From a checkpoint of a small transformer trained on Wikipedia.
Size: 8 layers, width 384, MLP 1536 tanh GELU, 15.2M parameters.
Architecture: LayerNorm before each block, biases, tied embeddings.
Training: a variant of Muon for these matrices, 643M tokens, 9815 steps.
Each number is 200 + 20 x the weight over its row's rms, rounded and kept within 0 to 999. Layers, rows and columns count from 0. The size before them is the row's rms in percent of the matrix's.

# down: layer 2 MLP down (transposed), 1536x384, rms 0.0844, rows 307-342, columns 96-191
# up: layer 2 MLP up, 1536x384, rms 0.0853, rows 308-343, columns 96-191
down307,086,206,208,180,248,214,157,210,173,202,200,212,191,211,191,197,178,210,172,173,200,198,202,226,223,193,167,206,241,210,209,148,166,242,217,206,236,197,209,199,199,199,172,204,175,191,187,183,163,208,191,255,200,221,204,189,170,149,227,172,167,198,221,170,198,191,209,199,217,180,236,204,195,170,187,195,216,215,190,192,176,208,186,184,169,184,194,200,187,188,215,184,258,171,202,246,192
up308,098,195,228,187,197,203,187,189,234,215,221,241,211,207,193,179,172,154,189,192,245,172,202,214,219,186,228,187,189,187,170,196,170,183,212,200,196,177,194,171,218,207,213,215,210,194,213,196,199,179,212,186,158,196,218,161,186,205,204,172,179,218,188,213,198,210,212,198,231,206,205,235,168,221,202,198,192,195,230,225,168,216,213,223,213,198,205,172,230,160,166,200,207,147,195,196,206
down308,110,214,185,197,221,182,168,243,203,219,228,198,195,205,202,165,225,155,200,212,228,169,187,199,213,184,208,199,183,200,180,177,229,184,161,171,178,219,155,208,214,201,165,208,200,191,230,227,213,218,183,217,182,207,227,213,232,182,212,194,213,211,207,212,190,199,196,213,218,201,231,219,220,190,175,137,210,209,214,171,194,184,218,209,241,237,206,220,190,202,209,185,184,205,212,238,173
up309,106,170,181,219,191,210,202,184,201,190,192,169,231,192,192,181,203,215,180,201,178,234,254,205,227,176,185,197,178,177,191,181,190,197,186,201,168,190,214,220,182,190,242,219,226,197,208,184,207,202,230,224,209,215,216,197,179,194,196,188,168,199,200,199,175,189,174,228,175,206,190,198,213,218,165,194,213,220,153,195,174,204,209,222,166,195,219,220,173,210,191,199,202,146,185,205,188
down309,106,192,224,200,192,206,199,196,241,190,219,199,174,222,202,168,190,215,199,198,197,234,203,194,211,199,216,207,232,225,194,204,170,211,215,180,204,216,184,214,195,226,206,208,213,176,171,224,221,209,207,161,188,203,176,216,168,195,168,193,187,220,214,200,202,207,195,191,219,211,177,200,186,193,156,198,223,172,173,162,176,214,221,241,203,208,212,207,178,197,193,204,205,177,156,153,214
up310,099,194,197,178,166,217,240,193,199,161,196,188,179,190,214,214,172,202,183,220,221,201,188,181,223,149,201,180,205,206,177,162,207,212,188,242,204,197,199,202,216,190,197,214,217,221,196,195,196,184,233,221,256,197,193,166,179,194,188,204,201,184,185,161,224,232,183,198,186,204,161,203,177,190,213,182,228,210,174,185,215,245,196,203,200,185,183,213,201,170,212,199,206,206,172,218,196
down310,098,198,239,186,197,209,218,201,174,222,217,158,196,191,212,178,205,184,186,209,217,198,208,208,168,194,217,185,218,207,193,205,197,200,172,177,189,209,142,214,241,186,221,224,194,238,218,191,180,209,205,175,165,207,226,189,214,190,212,199,194,184,175,230,207,210,209,178,156,219,187,228,198,226,199,173,244,180,154,219,200,172,171,219,219,196,179,194,194,203,228,194,219,198,188,193,203
up311,109,177,205,205,226,222,188,192,191,161,199,214,193,205,199,219,206,197,242,222,212,186,204,202,210,205,171,230,180,190,209,194,224,203,215,214,172,159,205,190,175,180,204,217,207,223,218,205,222,162,191,189,209,185,196,181,194,211,174,212,182,212,172,231,176,180,204,230,185,202,186,181,229,254,216,184,168,176,188,206,193,235,204,249,176,200,216,192,223,246,195,205,168,186,164,207,204
down311,107,183,203,242,223,205,181,199,226,185,201,210,201,203,184,192,235,200,204,175,189,187,231,191,222,207,215,190,210,204,198,203,213,206,227,214,208,220,215,202,183,190,207,210,196,191,193,218,191,178,190,214,229,185,202,196,174,160,175,233,196,213,178,222,202,170,217,212,181,234,206,193,235,203,229,198,171,189,213,161,205,209,215,209,214,163,204,200,190,217,180,198,159,208,202,216,204
up312,122,186,191,205,155,163,214,217,207,191,178,190,226,159,214,226,211,189,195,214,188,188,180,223,207,218,200,208,225,169,187,163,229,229,201,206,203,200,216,169,167,201,194,220,221,212,221,171,177,178,209,191,173,194,182,223,199,210,224,221,193,174,174,213,201,186,188,177,189,171,212,225,206,196,192,217,168,219,203,212,224,192,228,167,177,211,196,180,173,201,207,195,216,201,201,226,165
down312,133,126,218,227,171,195,212,209,197,212,190,231,222,179,230,217,187,211,205,217,164,193,164,203,158,194,208,200,206,175,186,197,208,170,200,199,193,221,183,191,214,189,181,246,181,183,186,183,207,187,193,210,211,187,186,226,189,195,208,195,236,214,173,200,266,219,213,206,218,188,203,185,240,209,158,203,191,189,185,192,191,210,203,179,191,200,225,172,215,187,228,192,192,211,207,219,226
up313,108,216,202,174,231,200,170,181,166,219,173,224,204,193,183,215,167,181,202,199,176,180,218,181,222,202,201,216,220,207,238,177,193,180,187,153,167,259,199,230,194,217,172,200,209,211,158,217,187,211,184,194,182,182,160,181,208,211,174,241,213,195,184,206,218,248,202,196,208,206,205,188,169,210,198,211,170,252,186,192,231,203,232,212,191,223,217,210,207,194,170,165,187,170,185,201,205
down313,103,216,202,211,222,192,222,190,195,171,227,155,182,199,202,189,201,203,189,191,194,206,230,204,226,217,219,239,170,235,177,165,182,238,204,211,198,208,202,196,196,226,200,184,206,194,177,197,172,218,205,154,220,214,195,216,220,187,194,168,182,206,229,209,228,188,199,207,214,180,203,187,204,209,195,197,201,228,226,192,186,212,192,172,188,217,211,219,210,210,179,168,177,194,187,205,199
up314,097,224,198,180,209,205,199,191,179,199,175,159,207,208,194,174,192,236,217,208,203,192,196,195,200,223,175,173,216,209,155,185,220,199,196,179,243,203,188,205,225,195,152,204,209,225,211,236,188,137,180,221,215,198,210,170,174,201,216,186,212,195,197,183,189,188,200,193,182,227,190,198,162,214,195,184,211,188,203,184,176,186,234,180,190,213,202,182,205,215,199,240,172,191,229,192,193
down314,096,227,205,222,187,222,198,176,181,207,200,196,213,205,236,186,182,187,200,196,160,198,214,170,203,177,198,176,174,196,198,211,230,183,187,175,176,192,242,183,207,185,215,199,194,238,195,187,234,211,186,187,194,172,181,201,180,192,208,205,203,193,202,227,173,214,186,176,175,205,259,172,213,165,203,200,193,182,215,167,161,193,193,169,158,207,165,233,214,190,211,193,218,206,219,196,210
up315,097,216,208,207,195,167,215,204,201,214,215,204,202,214,171,202,203,223,187,179,206,167,255,195,231,191,168,185,190,214,208,192,178,166,188,142,188,195,231,188,187,228,205,179,206,195,188,180,178,193,230,180,197,199,224,221,234,235,234,206,185,209,204,187,221,196,178,200,189,181,213,230,169,226,227,140,177,204,211,146,195,188,189,197,215,194,227,188,202,201,201,205,207,193,200,180,188
down315,088,220,211,248,203,185,214,215,175,213,198,210,205,171,210,179,211,240,219,213,203,189,190,226,182,176,184,197,214,161,168,191,229,186,203,202,193,196,170,174,191,189,181,172,182,158,211,192,221,207,144,211,188,210,229,173,211,186,212,209,209,176,179,163,158,224,219,192,190,182,187,209,211,140,189,189,191,161,201,204,212,237,192,209,229,162,192,243,191,182,189,211,185,154,175,177,192
up316,110,179,199,210,217,224,197,222,201,227,198,200,193,213,181,199,211,201,180,207,205,196,186,211,210,205,225,192,232,185,217,202,158,198,181,222,204,233,145,166,171,218,208,192,200,171,226,177,174,167,196,157,193,192,194,204,217,194,214,196,198,239,201,171,209,195,192,178,197,175,164,193,216,212,181,206,149,215,195,180,237,226,180,200,205,203,210,203,216,213,198,217,221,194,194,216,177
down316,116,206,183,193,194,215,193,215,227,218,219,196,183,181,201,171,237,207,189,201,203,185,209,252,209,198,199,199,191,179,232,199,189,223,244,222,195,202,202,184,164,201,235,171,195,208,240,159,205,221,194,201,222,208,237,221,188,190,210,200,205,219,189,216,221,168,202,188,185,181,165,156,196,184,189,222,222,225,203,171,210,179,204,189,205,175,183,171,192,213,204,193,189,205,188,200,218
up317,099,191,198,202,199,207,206,207,207,198,228,238,176,195,222,194,207,203,203,179,199,202,206,201,219,158,228,191,208,171,190,202,182,192,194,154,229,213,188,213,202,176,209,178,194,210,166,210,226,190,211,183,176,224,219,207,192,236,212,209,178,189,222,220,207,203,215,197,213,192,216,208,217,169,208,204,180,190,161,199,195,219,151,187,238,219,198,193,227,218,183,199,221,187,213,213,231
down317,096,223,215,246,192,192,194,190,214,222,197,177,208,227,208,202,160,215,192,174,174,233,192,179,167,213,199,219,174,208,220,211,202,204,226,220,196,217,221,220,208,200,157,198,189,215,196,195,225,220,227,217,205,171,177,213,185,170,232,186,147,223,212,188,194,168,237,207,177,213,209,159,215,190,198,161,209,210,204,216,187,185,200,195,228,202,204,228,189,185,215,212,243,214,197,214,224
up318,100,201,187,198,229,198,218,202,199,210,191,219,183,180,185,211,191,230,203,159,218,189,184,207,175,171,187,195,201,209,189,189,175,228,181,180,204,222,215,220,196,197,212,188,188,192,207,192,184,203,206,191,219,220,165,216,198,225,199,197,207,193,186,250,190,212,177,194,195,194,192,207,155,204,178,193,229,178,213,196,215,194,192,184,194,177,227,167,169,177,199,199,197,244,199,203,213
down318,112,191,167,209,192,236,214,195,188,206,206,178,180,176,238,211,197,191,183,227,162,206,199,177,224,165,243,213,189,222,198,200,190,219,204,237,180,192,176,190,199,206,214,174,204,185,229,185,240,253,215,200,205,203,202,212,207,176,224,184,196,211,190,210,217,179,218,172,203,174,226,196,183,199,206,228,224,221,157,201,177,199,211,192,203,161,184,213,238,219,218,199,202,211,209,227,174
up319,099,172,232,217,214,195,212,237,192,211,214,211,159,191,177,186,185,199,184,197,212,222,209,199,231,210,205,191,171,191,210,208,207,189,200,152,169,208,208,192,201,189,219,215,171,209,208,204,200,210,224,193,214,249,221,214,185,174,173,190,158,231,191,205,179,166,179,204,158,210,212,197,211,216,190,160,198,200,215,144,179,218,205,213,216,201,210,175,161,196,208,214,173,188,204,183,223
down319,101,213,195,195,225,191,212,199,204,181,176,180,222,222,225,259,222,196,140,230,217,175,237,193,185,207,203,233,202,196,210,174,187,188,169,211,206,189,178,191,209,206,159,197,216,202,195,185,214,187,205,229,201,210,244,164,224,224,177,203,166,194,194,212,195,193,190,177,195,186,215,230,174,219,194,190,195,168,180,210,195,181,199,182,191,201,223,183,192,200,189,175,236,208,196,196,210
up320,104,208,232,201,171,203,193,183,178,220,191,199,182,161,203,191,188,208,214,176,212,200,195,182,228,181,176,204,207,180,178,241,180,190,225,218,205,190,212,209,212,184,229,230,165,183,210,207,183,205,176,202,219,183,215,202,216,245,210,178,191,190,219,203,230,239,195,180,204,232,229,222,226,216,166,185,197,231,177,167,160,194,183,232,229,221,174,219,190,232,173,218,194,217,214,204,214
down320,104,228,187,176,168,176,177,179,217,212,184,196,146,224,200,196,220,196,185,221,227,198,197,191,196,225,164,227,214,165,214,204,219,187,243,178,252,172,201,227,199,229,243,203,191,218,222,194,201,173,195,187,209,194,173,204,203,204,182,189,208,206,245,236,214,228,201,206,206,174,217,201,184,216,238,225,237,187,192,244,190,166,230,210,186,175,218,177,188,200,208,200,188,179,206,207,212
up321,099,197,196,207,219,174,183,194,232,189,237,191,195,222,215,170,213,210,185,230,200,157,186,197,225,132,224,197,220,206,187,198,189,221,229,185,223,204,226,163,187,195,219,183,200,156,195,181,182,222,199,200,204,217,161,205,190,191,194,170,223,210,215,217,230,162,208,216,190,186,209,212,174,192,211,223,178,208,187,221,183,199,193,206,171,215,219,199,188,205,204,144,234,185,224,181,219
down321,098,242,224,207,182,226,185,191,175,212,212,206,182,225,160,197,213,192,214,195,225,237,178,165,232,163,217,209,206,174,212,227,200,193,210,221,191,195,224,197,236,176,225,206,202,204,220,227,194,168,171,203,216,189,176,196,204,162,163,186,217,183,185,185,219,193,237,189,253,188,215,195,219,226,181,205,167,213,232,205,198,176,178,176,202,185,210,214,199,215,213,171,222,191,188,216,194
up322,104,204,192,205,205,206,160,200,222,197,209,211,200,191,173,234,184,181,226,210,200,178,201,188,189,159,202,205,212,215,215,204,202,206,245,210,233,167,177,185,168,181,203,187,166,185,166,213,181,207,220,169,205,196,179,213,167,216,230,208,174,205,208,181,155,190,216,183,219,205,227,194,167,233,198,218,200,215,198,197,222,159,206,199,197,217,212,201,192,165,166,169,212,190,207,184,188
down322,096,230,198,200,180,213,222,181,200,184,206,207,193,205,178,242,200,190,210,195,190,178,240,208,175,187,172,197,147,197,220,181,191,210,202,214,174,177,227,206,208,187,209,191,203,235,176,228,211,211,205,185,191,225,203,190,190,209,211,209,219,183,207,209,174,225,181,161,185,197,215,210,180,156,210,172,237,175,187,180,218,199,266,206,228,170,223,196,202,170,205,204,207,198,198,207,148
up323,100,220,212,199,173,221,196,174,196,188,188,180,219,189,214,231,228,184,201,171,220,197,197,184,212,202,180,207,193,185,200,204,192,200,159,197,192,219,238,193,225,226,194,201,227,196,199,211,187,225,187,184,181,214,191,164,163,196,210,197,191,192,195,185,203,212,154,170,181,230,197,211,205,191,203,211,196,218,196,182,204,212,233,175,197,161,192,223,219,197,180,189,247,219,218,216,208
down323,106,186,213,190,201,250,200,174,162,164,215,174,198,227,225,225,196,182,213,188,199,216,188,190,220,209,206,186,210,192,183,222,178,193,175,223,204,189,204,218,220,217,207,175,191,231,204,196,243,188,187,221,200,238,180,206,183,187,201,233,196,165,177,211,216,230,215,196,203,199,210,177,232,183,199,212,226,212,203,198,226,205,223,172,222,194,237,218,200,214,204,184,179,166,210,195,187
up324,102,237,206,246,208,209,195,182,219,183,158,179,180,201,191,226,180,224,234,229,199,155,197,161,198,228,199,153,185,184,176,179,178,169,186,206,211,218,195,236,211,226,155,197,195,197,196,188,180,175,209,200,195,220,201,209,193,216,222,206,210,195,212,191,217,213,220,171,254,230,225,211,176,204,179,229,196,206,184,194,224,208,203,220,218,209,224,195,179,180,222,171,183,207,219,203,215
down324,093,173,186,203,197,197,221,203,187,209,205,219,245,220,208,205,197,219,188,209,183,208,190,211,181,238,191,212,199,216,263,182,212,224,176,186,183,205,168,207,161,177,210,207,206,207,179,233,201,195,202,205,178,165,201,212,190,200,209,200,208,174,221,211,171,190,209,220,190,166,204,189,205,185,221,191,183,188,190,200,198,206,230,227,193,198,196,188,204,195,228,214,248,179,174,172,183
up325,101,204,204,184,228,174,226,202,204,162,199,166,173,219,207,225,184,204,237,206,222,172,216,205,222,179,205,179,185,225,178,190,192,200,193,224,221,199,203,197,186,183,183,168,160,227,211,205,226,182,189,196,208,236,184,199,171,195,191,224,198,182,224,191,228,222,215,173,177,217,233,200,213,210,200,173,205,206,216,222,199,216,222,228,223,210,194,182,222,160,208,200,200,190,190,157,206
down325,092,219,206,227,188,187,218,142,197,254,171,179,213,200,197,207,227,151,214,200,183,196,186,184,209,222,198,212,147,180,175,173,222,221,203,176,196,209,202,212,193,194,190,195,204,167,179,185,210,179,219,186,190,164,166,191,174,205,163,185,193,217,184,183,180,215,168,151,209,206,200,198,191,191,225,199,181,215,178,207,185,196,193,229,244,233,224,188,169,195,192,223,180,206,193,226,205
up326,098,196,172,175,165,173,211,191,198,228,215,202,225,190,182,217,198,182,186,186,179,194,225,225,162,225,190,204,191,215,229,184,208,189,198,204,210,177,217,188,168,188,197,230,232,188,216,211,185,191,205,157,205,228,199,206,182,197,171,214,178,165,188,208,193,185,196,200,174,182,191,175,205,213,195,257,159,231,173,197,247,245,191,166,186,192,179,198,188,209,207,196,192,168,210,164,208
down326,103,187,205,193,202,182,204,230,177,200,227,207,193,232,225,164,195,190,198,181,239,182,160,179,222,184,185,223,206,191,170,192,206,201,193,209,217,184,207,219,244,199,162,191,172,206,171,221,231,232,224,220,151,207,204,217,211,205,231,201,219,206,252,174,196,200,215,167,179,207,226,217,190,193,211,177,213,203,213,192,194,178,238,230,198,189,183,208,231,178,152,200,232,168,203,203,204
up327,104,198,185,223,201,182,225,181,171,173,193,201,184,186,195,173,218,180,208,235,171,180,207,224,188,185,212,203,173,198,203,205,169,203,199,177,198,212,211,184,164,204,214,211,224,193,224,208,186,182,220,189,203,189,210,205,226,218,187,193,156,230,195,204,181,186,197,199,182,216,158,202,207,227,216,214,175,198,213,218,165,199,214,190,185,164,160,176,198,171,213,243,196,193,193,167,209
down327,104,177,210,245,190,181,169,197,191,192,196,227,196,191,200,214,196,197,233,240,182,209,223,216,179,218,234,175,184,244,205,202,188,177,149,207,186,169,193,174,223,174,194,243,208,222,199,185,201,177,193,216,199,150,188,197,221,211,201,212,194,203,199,209,210,183,183,210,220,211,231,176,197,204,187,197,196,205,196,197,181,202,190,196,184,211,218,177,209,225,268,203,194,242,215,183,209
up328,097,220,213,176,216,196,179,238,207,217,191,196,230,187,196,217,195,187,157,207,209,219,210,182,185,160,186,189,199,204,206,216,167,204,225,228,190,208,165,179,227,237,201,211,210,218,188,244,216,201,201,200,175,197,187,219,181,242,188,222,211,203,228,212,176,185,209,150,216,218,184,180,193,187,167,188,181,217,177,186,191,183,179,180,175,216,186,169,170,203,192,216,182,200,198,191,180
down328,101,195,173,205,214,178,195,171,201,181,186,212,214,185,227,186,179,217,219,218,185,196,220,210,207,208,190,158,142,189,192,210,168,169,199,199,204,200,203,231,225,173,193,155,202,154,211,196,213,212,217,239,196,187,242,202,231,163,209,180,177,228,229,228,209,212,173,219,188,228,186,203,224,202,219,172,176,195,198,211,201,215,199,193,190,193,189,197,243,210,229,216,225,221,206,186,243
up329,082,198,215,223,199,219,240,223,178,179,175,183,193,181,185,192,181,181,191,213,194,178,198,199,149,192,188,177,205,170,189,211,198,189,211,203,180,207,216,174,204,220,241,199,212,183,179,167,206,221,225,164,205,227,231,199,216,281,173,220,214,223,191,200,207,178,200,201,178,183,181,197,200,219,189,219,229,204,194,183,219,180,181,163,227,204,181,182,208,206,196,210,216,196,201,211,214
down329,114,182,169,180,190,202,164,176,256,204,206,210,223,194,190,206,186,214,217,194,207,238,179,202,238,193,197,198,185,213,198,197,183,212,207,209,178,218,159,195,189,209,166,197,195,232,199,247,207,171,194,231,213,172,196,206,183,167,242,185,183,185,178,179,193,198,212,196,255,214,195,206,208,192,214,187,203,225,191,180,192,201,231,224,151,207,189,229,180,183,174,200,195,195,208,211,227
up330,101,231,202,224,223,214,189,199,168,199,215,224,162,181,196,193,201,194,166,227,227,203,210,196,223,202,206,173,202,215,195,200,228,166,238,203,157,217,198,185,177,187,212,201,176,195,214,195,191,210,239,199,193,170,195,198,187,214,200,210,214,191,193,186,194,199,202,190,189,190,215,212,177,183,201,205,226,205,203,171,256,206,207,203,197,190,214,221,189,196,245,204,229,194,249,219,203
down330,094,181,228,212,239,193,220,225,172,189,201,254,167,198,182,207,236,250,199,261,174,196,188,219,198,190,224,202,215,215,253,188,175,195,185,220,158,190,190,190,214,194,182,186,176,179,173,197,199,207,213,204,197,208,227,233,213,200,206,180,225,234,223,195,221,176,187,197,193,172,189,190,223,150,202,207,227,218,184,202,172,188,177,235,206,183,188,210,188,178,185,187,194,192,217,211,217
up331,107,222,241,203,198,226,214,204,213,175,217,183,202,226,181,221,229,227,198,204,202,200,200,209,247,161,221,180,212,237,221,199,196,195,212,222,188,236,230,197,150,192,184,202,203,173,206,217,184,142,207,218,203,182,166,186,216,200,186,218,180,191,189,213,192,210,218,202,220,157,203,213,201,190,158,189,198,187,192,189,212,199,176,212,185,194,179,184,194,198,198,193,204,185,199,205,176
down331,105,208,216,186,239,211,217,160,184,199,209,203,214,201,196,192,192,202,184,236,205,227,187,207,222,195,242,183,194,204,190,229,210,268,206,224,196,188,239,225,193,188,226,205,205,219,180,212,229,189,227,183,196,231,214,190,187,200,196,175,182,205,209,206,240,158,211,199,187,164,220,207,192,187,213,201,220,208,201,154,204,203,184,172,151,221,192,179,237,204,239,210,199,211,201,204,198
up332,096,205,187,197,224,195,186,208,207,204,209,199,177,152,217,179,200,203,200,191,190,217,203,200,185,204,206,149,216,210,219,179,204,175,213,202,185,225,193,219,223,166,192,191,162,197,158,206,177,190,243,215,207,198,224,189,203,221,221,210,226,222,181,182,205,201,202,200,159,217,204,164,198,183,186,181,212,188,228,212,207,219,225,190,198,152,181,204,188,234,201,236,163,192,203,215,214
down332,102,184,165,193,174,183,200,190,179,232,197,216,199,213,199,206,226,224,178,154,197,204,226,203,192,173,207,228,218,208,176,202,219,195,194,195,200,184,215,194,183,214,198,223,172,203,206,169,198,197,200,188,188,206,185,177,210,161,193,192,180,209,185,240,188,194,211,195,224,217,186,164,194,200,207,184,172,229,185,211,202,191,195,248,181,211,226,169,194,209,196,204,200,199,195,213,210
up333,112,163,209,207,231,201,211,203,206,183,214,186,201,153,194,209,173,230,201,207,223,210,186,213,204,228,231,220,210,169,181,200,196,196,200,179,200,172,193,198,184,220,206,230,184,191,213,239,200,201,250,226,223,227,196,142,204,186,208,206,176,254,217,176,214,223,219,218,232,218,172,196,190,197,193,205,178,222,178,228,219,216,209,198,211,221,207,167,195,208,185,190,241,213,219,182,217
down333,107,202,181,199,210,206,206,215,228,206,210,199,216,186,168,221,245,211,210,227,162,196,168,211,186,214,207,181,235,188,210,226,212,224,189,163,174,204,209,192,212,180,194,195,209,173,215,198,191,193,202,209,188,168,238,209,206,172,190,196,189,177,214,231,212,203,224,216,229,214,194,148,219,209,188,237,184,193,222,210,214,202,173,202,214,201,206,206,169,172,196,165,186,179,220,191,208
up334,097,187,227,211,194,205,195,225,200,179,208,190,196,224,215,206,197,155,195,206,166,194,196,186,204,189,229,231,237,189,188,186,168,180,219,211,224,215,141,216,193,183,204,189,168,188,220,198,220,181,210,200,138,181,182,211,210,208,206,202,178,218,192,176,218,218,208,209,208,204,188,199,203,197,234,190,190,215,167,202,210,194,217,176,229,185,204,237,204,167,187,175,171,192,197,195,203
down334,109,232,196,190,175,192,222,199,220,225,209,204,176,205,194,202,220,241,150,203,215,213,200,190,174,199,179,188,211,206,191,167,210,203,200,213,227,211,259,188,180,240,189,225,211,160,204,207,217,207,194,226,209,197,203,201,181,171,168,216,187,209,244,192,216,207,199,200,229,162,241,201,216,203,208,190,192,207,170,211,187,215,186,206,217,220,192,186,188,209,193,186,224,166,229,191,196
up335,101,205,217,212,178,196,209,198,214,177,186,203,189,216,196,209,190,158,234,218,235,177,161,213,182,211,172,236,206,172,206,172,215,204,207,193,183,207,202,168,183,178,173,200,237,222,184,215,214,206,194,207,205,204,195,191,204,186,203,208,193,181,179,210,177,224,199,229,244,188,188,198,218,215,224,212,192,196,195,188,169,193,185,197,188,178,177,150,186,223,211,217,212,170,173,217,248
down335,094,171,192,218,220,225,180,203,142,213,178,208,181,245,183,174,214,216,208,238,211,207,209,161,257,204,179,148,213,211,180,204,190,210,170,198,204,220,215,219,203,193,156,169,187,184,201,199,210,207,208,174,202,173,205,219,178,201,187,206,228,188,208,214,187,235,197,224,193,227,184,236,179,186,200,201,212,209,213,202,218,200,232,198,156,224,203,194,206,226,209,206,181,198,234,187,186
up336,091,232,201,189,174,207,194,183,185,223,186,205,222,213,243,160,226,224,213,192,209,210,220,185,210,220,209,167,233,213,216,209,200,198,197,208,179,211,180,200,247,224,208,182,197,180,184,205,196,210,244,220,210,216,209,239,223,209,195,189,195,212,227,224,208,209,215,228,191,203,154,219,182,214,156,195,175,201,247,179,177,212,203,218,203,192,196,181,179,168,183,204,165,232,176,186,226
down336,096,151,210,167,197,189,197,204,191,201,197,166,238,204,201,234,198,173,225,201,179,213,208,200,218,237,206,187,215,199,195,183,200,156,180,204,200,195,203,178,231,207,219,212,213,216,190,211,163,215,210,212,171,217,212,223,192,214,223,207,181,175,207,182,204,174,182,181,201,184,168,208,257,171,199,181,181,180,190,268,192,184,212,210,175,208,191,203,213,199,173,210,202,195,210,229,156
up337,106,191,180,162,187,222,192,217,211,207,227,195,188,193,201,209,213,206,198,151,210,199,182,241,204,192,172,219,204,171,196,186,190,196,225,184,204,207,200,149,195,194,237,225,186,187,235,192,226,231,195,202,205,195,184,216,184,196,214,208,186,160,226,191,193,191,195,186,180,240,196,213,185,198,216,212,165,199,216,216,165,191,190,168,213,169,194,206,210,210,212,215,196,181,197,232,203
down337,101,206,215,216,190,206,220,199,195,190,199,172,191,221,169,171,198,208,179,207,201,197,198,174,181,214,203,217,235,222,210,189,233,197,197,203,177,209,178,222,202,210,217,195,177,186,229,208,192,232,192,173,179,165,190,202,200,205,209,204,206,206,227,235,211,197,215,222,194,241,178,208,184,221,224,212,146,215,210,219,171,236,194,198,194,207,160,220,217,159,222,196,215,201,185,181,215
up338,093,218,203,196,213,195,181,186,199,168,228,195,162,203,196,194,183,209,210,213,198,189,216,197,175,224,189,229,184,217,239,179,217,186,204,187,222,208,175,216,251,205,236,176,225,207,182,175,220,166,230,202,180,200,194,213,206,199,199,193,187,190,176,203,229,235,182,178,194,215,237,210,213,196,176,228,179,137,215,224,174,175,201,189,223,193,192,182,193,205,198,197,182,215,197,236,223
down338,107,216,189,210,187,217,197,207,204,196,216,180,220,214,181,175,160,201,230,218,188,221,213,173,208,168,182,160,195,189,201,210,202,195,196,200,172,222,180,204,188,220,186,195,208,176,158,232,185,250,165,186,215,254,222,197,211,181,194,185,218,209,225,196,167,173,183,235,182,175,165,196,195,188,211,189,195,182,211,224,180,175,222,188,177,190,223,220,197,230,208,213,210,220,169,212,191
up339,105,197,230,207,180,172,208,133,229,226,222,223,185,179,176,186,212,178,217,198,197,177,238,183,216,219,220,175,241,171,214,230,215,183,196,219,244,220,179,211,182,206,172,200,218,192,206,204,179,206,162,194,204,207,176,178,181,190,185,212,201,205,198,240,214,211,218,248,175,219,212,204,198,227,197,179,209,198,178,224,198,167,186,175,208,189,216,215,221,199,177,196,209,202,172,150,171
down339,103,179,209,193,164,232,207,186,222,214,232,207,189,176,181,189,203,250,208,215,194,179,198,235,193,205,179,192,198,194,224,184,185,205,207,198,169,188,209,182,204,221,208,183,198,211,158,222,181,212,183,164,186,204,170,184,208,238,177,179,209,206,215,144,209,202,188,215,238,207,222,195,228,198,221,181,233,207,191,211,194,182,201,202,178,216,183,217,212,193,187,171,203,194,195,158,183
up340,108,237,197,224,146,174,205,187,202,191,169,201,198,214,195,178,209,233,193,212,191,191,204,216,187,182,225,212,211,213,202,191,175,196,219,250,223,206,218,214,206,205,178,201,185,215,190,188,202,202,252,224,163,224,204,224,238,196,175,185,190,176,172,188,189,216,169,169,179,142,211,197,219,195,207,201,208,202,185,206,221,176,221,171,208,200,175,179,209,226,214,221,174,203,217,195,220
down340,096,229,187,153,214,219,175,209,175,195,200,198,205,156,207,231,183,209,206,215,200,190,188,216,202,190,215,230,208,213,203,206,172,234,187,170,208,242,176,235,173,228,213,218,189,191,212,175,172,156,167,202,189,181,178,215,211,219,203,200,225,206,173,197,202,195,193,180,241,185,202,204,206,191,214,177,246,188,204,230,225,226,216,184,200,206,185,194,198,211,197,202,202,165,223,180,207
up341,091,209,173,180,233,218,192,240,151,203,204,195,223,160,164,234,198,187,195,178,198,218,198,241,201,223,229,179,178,198,208,208,209,195,219,204,193,181,193,196,244,208,219,206,186,193,236,177,212,195,197,191,190,200,187,247,185,178,220,195,195,220,250,201,173,229,188,176,202,259,230,185,192,180,199,194,181,201,206,204,198,222,199,208,199,211,215,191,179,149,199,239,209,200,173,175,215
down341,113,219,204,221,186,190,163,184,187,211,167,195,195,189,184,160,213,186,186,182,192,194,212,201,213,229,223,231,211,175,193,191,175,219,198,164,219,200,228,192,216,166,213,172,223,190,210,201,181,200,181,211,205,188,171,198,194,228,207,199,192,207,204,233,196,205,194,205,150,168,207,181,184,214,211,165,198,196,186,224,199,210,219,167,190,203,194,172,207,227,175,186,181,186,197,207,176
up342,100,243,211,212,211,171,203,203,213,211,205,204,196,209,197,178,221,178,233,193,197,172,183,254,186,202,178,194,205,218,199,179,188,205,199,206,203,202,211,209,228,206,216,193,222,177,228,194,222,193,221,173,206,159,211,190,221,206,181,218,208,211,200,197,171,224,208,193,206,156,222,211,182,216,201,186,205,179,195,237,204,214,226,180,185,168,227,180,174,170,171,263,215,210,215,201,176
down342,102,213,222,167,187,204,196,224,186,177,198,207,177,220,159,172,158,220,202,228,201,164,235,223,261,198,199,187,196,172,198,201,185,205,189,228,197,190,215,194,204,194,192,214,193,179,235,211,196,209,168,223,199,139,214,211,187,221,180,168,223,208,222,189,177,221,179,206,227,228,201,207,209,197,226,179,198,240,239,182,198,213,226,191,194,207,222,171,179,236,214,212,191,209,196,206,239
up343,100,189,208,209,201,178,237,236,194,210,168,184,208,174,187,206,180,209,233,220,202,220,219,211,204,163,175,149,211,206,195,227,209,188,203,179,203,197,193,204,185,205,157,218,170,185,180,212,169,198,190,215,193,190,169,193,187,200,199,184,175,179,237,199,153,182,189,214,182,230,221,172,209,198,203,187,183,163,196,208,205,209,168,226,221,184,190,200,213,220,173,194,211,197,163,200,230